{"intermediate_size": 2304, "vocab_size": 8192, "positions": "rope", "rope_theta": 524.0, "bias": "none", "tie_word_embeddings": "early", "extras": ["local attention windows", "gated attention", "exclusive self-attention", "an embedding shortcut", "capped logits"], "optimizer": "adamw", "train_tokens": 1039000000}
Each number is 128 + 32 x the weight over its row's rms, rounded and kept within 0 to 255. Layers, rows and columns count from 0. Numbers have three digits each. The size before them is the row's rms in percent of the matrix's.

# layer 2 MLP down, 576x2304, rms 0.0401, rows 100-182, columns 576-607
095:115155102112118078143123179175143153061131013116151129119123126150227120086088154110091092154137
102:111087143074193142096178079110102148162166154086139131112150151159100100088136180124125103101091
098:103152168080152122053110099178113117139106175127141124087071148134150115122117214179145076119141
102:146130087190109134162119123147136095147127144145134135102131043142140130104209146101117031128118
099:167101095119110133119145153112108062100167135124143131118190137161100111118144119178150136105113
095:090133070127117146129163117100149085153180121128131117106137090123074125136100098141116149116117
101:127149075187116151155114122106061119155134039163176123142127147122117136156109120135119122105088
098:142127091062142169115145139109120159103114169164082102198177103176138168150121112127134107123161
101:190131087152092101132164106135165145100168067160071107143116158168097121111126144109101136128164
098:172161127135139093157131123155126073162110160133076111113176169144119099140160172127097143149093
101:142120104099116150166040119134105123120098146157159162101124159085116121119137135157104139170116
099:156124184121080106173139147128087114160124080073139125185163080128142085192120161123108194116147
102:114127114097158099104146144161179165078141142118100129108112149108157137059092104106096155097085
099:159099117157136080104137150087061164138170151177150118103159160122117132176195171135147102111166
100:152133145122152106148125144053170130188110091136040154089119087156143150192105091082120116094151
100:144074152149134103115090123145150056131079180184138127144116173068154164047076161138137115120163
095:190142100145092084112093106149134116153114152147129081109149110150199139144067137121147091117140
097:146130161149122143104156118104167163087092165135125098117115173221217131121144148112098124132154
096:117065113178113197107129118147120151150156188115148133142135113168108107178112139105136121099118
099:117131165097138128116144131140095063125148083119130120080118140146087142115204093156124180078104
103:114093178144092111124134196147145124120135150165068153173114092151112150115142134107200107174136
100:129106179152097157140134130120170163075113159078106154120131055186118106109219072046142149158161
097:152121097117149152105188100191155101204100145112135126089099220113119174177084163101152149101161
101:103101110157131098104145111101142114093107107144154134091105088133157129168097161141159165186106
098:164146069159138142096087115121157209159110088117094160145082132100129136133089142125094147118134
103:091161153147125097127104127116174134119147156049082105150068158122154137160141147103105095133153
100:163163148067103076165123126118127121110121130133132122123168060160138065127118151158093125169118
097:133157143133130131099112148162118094143105092125153091110160069175109111133131173133096168139170
102:173122070137099089119090107137106156144132118154149138165115143122116091153060151188110169129124
102:163158132142148104162139081145131074149132128118154141108087149136154097111149120134117158128143
096:091125185112072144168088090111128116114130092162151165093129147125174217120145161135167178175113
099:175128156071135152144154109005125109143129045118165110168123122141095078099107101122096112194130
103:081159133133156131146147066125129101117091139161105184143136223150104109094082166089094075124116
097:157083126154143173119155159168087089105124059114119093119162116092095158131112137113152182129136
100:073153116081160111091165143125144154118109167088159121106168145153130164142148152120144107116104
098:088164123167149112097156120074136141137103141117082164178115115115106108174150058140166124098111
100:147151069135149135145065120091132131126185126191140136122118164144106174189119105125051122106153
096:125141097086081132157121090126140154118129164196130144111154200079207148117132135134104079200087
111:105178101116196130171141128091150153118165068162121183151133111140087163117138132100150094185149
098:099111149219143133179105142109101100133120061149115176182091193148086152117140095121248138185181
100:134116122171135111170172096116104121144198169042158111140155184135143178147132088155170175151134
099:126124082110196159106183126108175177129146129129145115129094138115093185140114141198107128141177
097:109194140157112097135127074155143114060166134144096145152110180124165157087133086090123066140097
099:127144106088124127084089129119109124177118145151188151183105093139089164153133162087106124152050
103:149146159118144144133160145133128149161075114135081126115140148168146066150151093142166164109156
098:084104132131109111167128121132092106085096102103137137140190136092157137209152146153191100114115
098:097181175119110110089156101124060186086144177125157123130088131060150147112131085175103143115124
102:112213105139173153082159135149142159096124121084181177122099136148133131140108193192091118179181
093:064190146121048164138106092107139150151144111087053079119147188168099146114109083121107151189149
100:105089098105102104174168122118147162128104173115106144112148133159130139049119136084091114169102
100:114100159131080101156097169136133144153125146105129149098196102140137128111084117103177125137148
096:161134125077079138157129176210134124092131118126164154185085111112171136079108144141148112101076
095:164124079141146116086161096147155136068165094161108148149145108132126153117129174158133135127109
100:075086165139158109131194128183112126130124135065105093130085109106111127134138125148140103121151
091:099141116105101176099095112101089199168158127170076110141145105178117158127191089141085143167112
104:148070062148145160150124078146100125088075089108087157083156108166202114177140085041136128163110
093:153123135095106115137132123141114099091130154151109154127073074042093068079104074136169121121045
098:169103085165117144098171121103126085164081167104145143151099117100136164170120180107143070148074
096:117135122126117169091097167123166120150120046161123169139135005159125166159098117134125136139141
102:169109148115098087154153124144170105123110153138145132135139044140114117122089087090097146096136
100:082144123084179065134104190131167139130173133110109178183135082080116104099108121133127108147098
089:133167174112108140097168106103089093138092118112185125125163118122111132115068111080127133155203
101:139093129096114141097134126125162114174078153125115152111106192118102100151125104095208156134151
096:135099068102134109175093070130174090140097172112107162140105144127063125159090072208129094101170
103:121131120130097117155118106118071109159134146152145203148094159080119132114151090125116113115132
100:160168217097064187109120162115149122143144126124129140147077087197159148096147152097085120158141
097:136120125158088189140154131090091104150115083123085082093122123124142094084177131141203073129156
099:092105138110082119126055142086137163097110101125083156108151184145125155159128140107067113112080
100:111103122076109164112132086110091159168116080182088146112186075091085154119127101103176108100142
100:130109128106137064093153117143169093098122102147173151143100093130117097151059174111139109102101
097:136071094097121151158107110158112097096113117133171163110132112126137087197137125120140126164085
097:158145140130076169151156166162084119171095088100134147160120130122087100149084149092157094106126
101:075140169106122152115123150152134096106118128121070172128117126107135133162117125128113144131094
104:139144076162110123153108119174138148136128072157177166105185083121085085153124171137203155134089
106:121208166157141084125157132112063125157150122143158096185117125089184137127151175159135131106094
100:238116103152090134143141098129139098120170073126074143066120115117110131135163104149164115122128
102:091137122128129177106098139125149153161112172164139140154067176107138093140148199102125115088105
096:141151080130190133165106090056137160091152231144155061131153092137086166135081127083093111120128
101:184149123136128153120126100133104144121130113065157136092126133131156118172135146059131166113105
100:171146174107113062096086146083129047165142137107156134107058075106086066117128116125150113140148
100:160060164103169116134167106157083151160138110160099118175153140135168161115128084116147113102103
102:137159170148131141095103111100155153166153146155122145134168126197179096113122175083103136107189
098:119133125100154138155134155137165104131150085112065183193128120107138179126129127126112087128063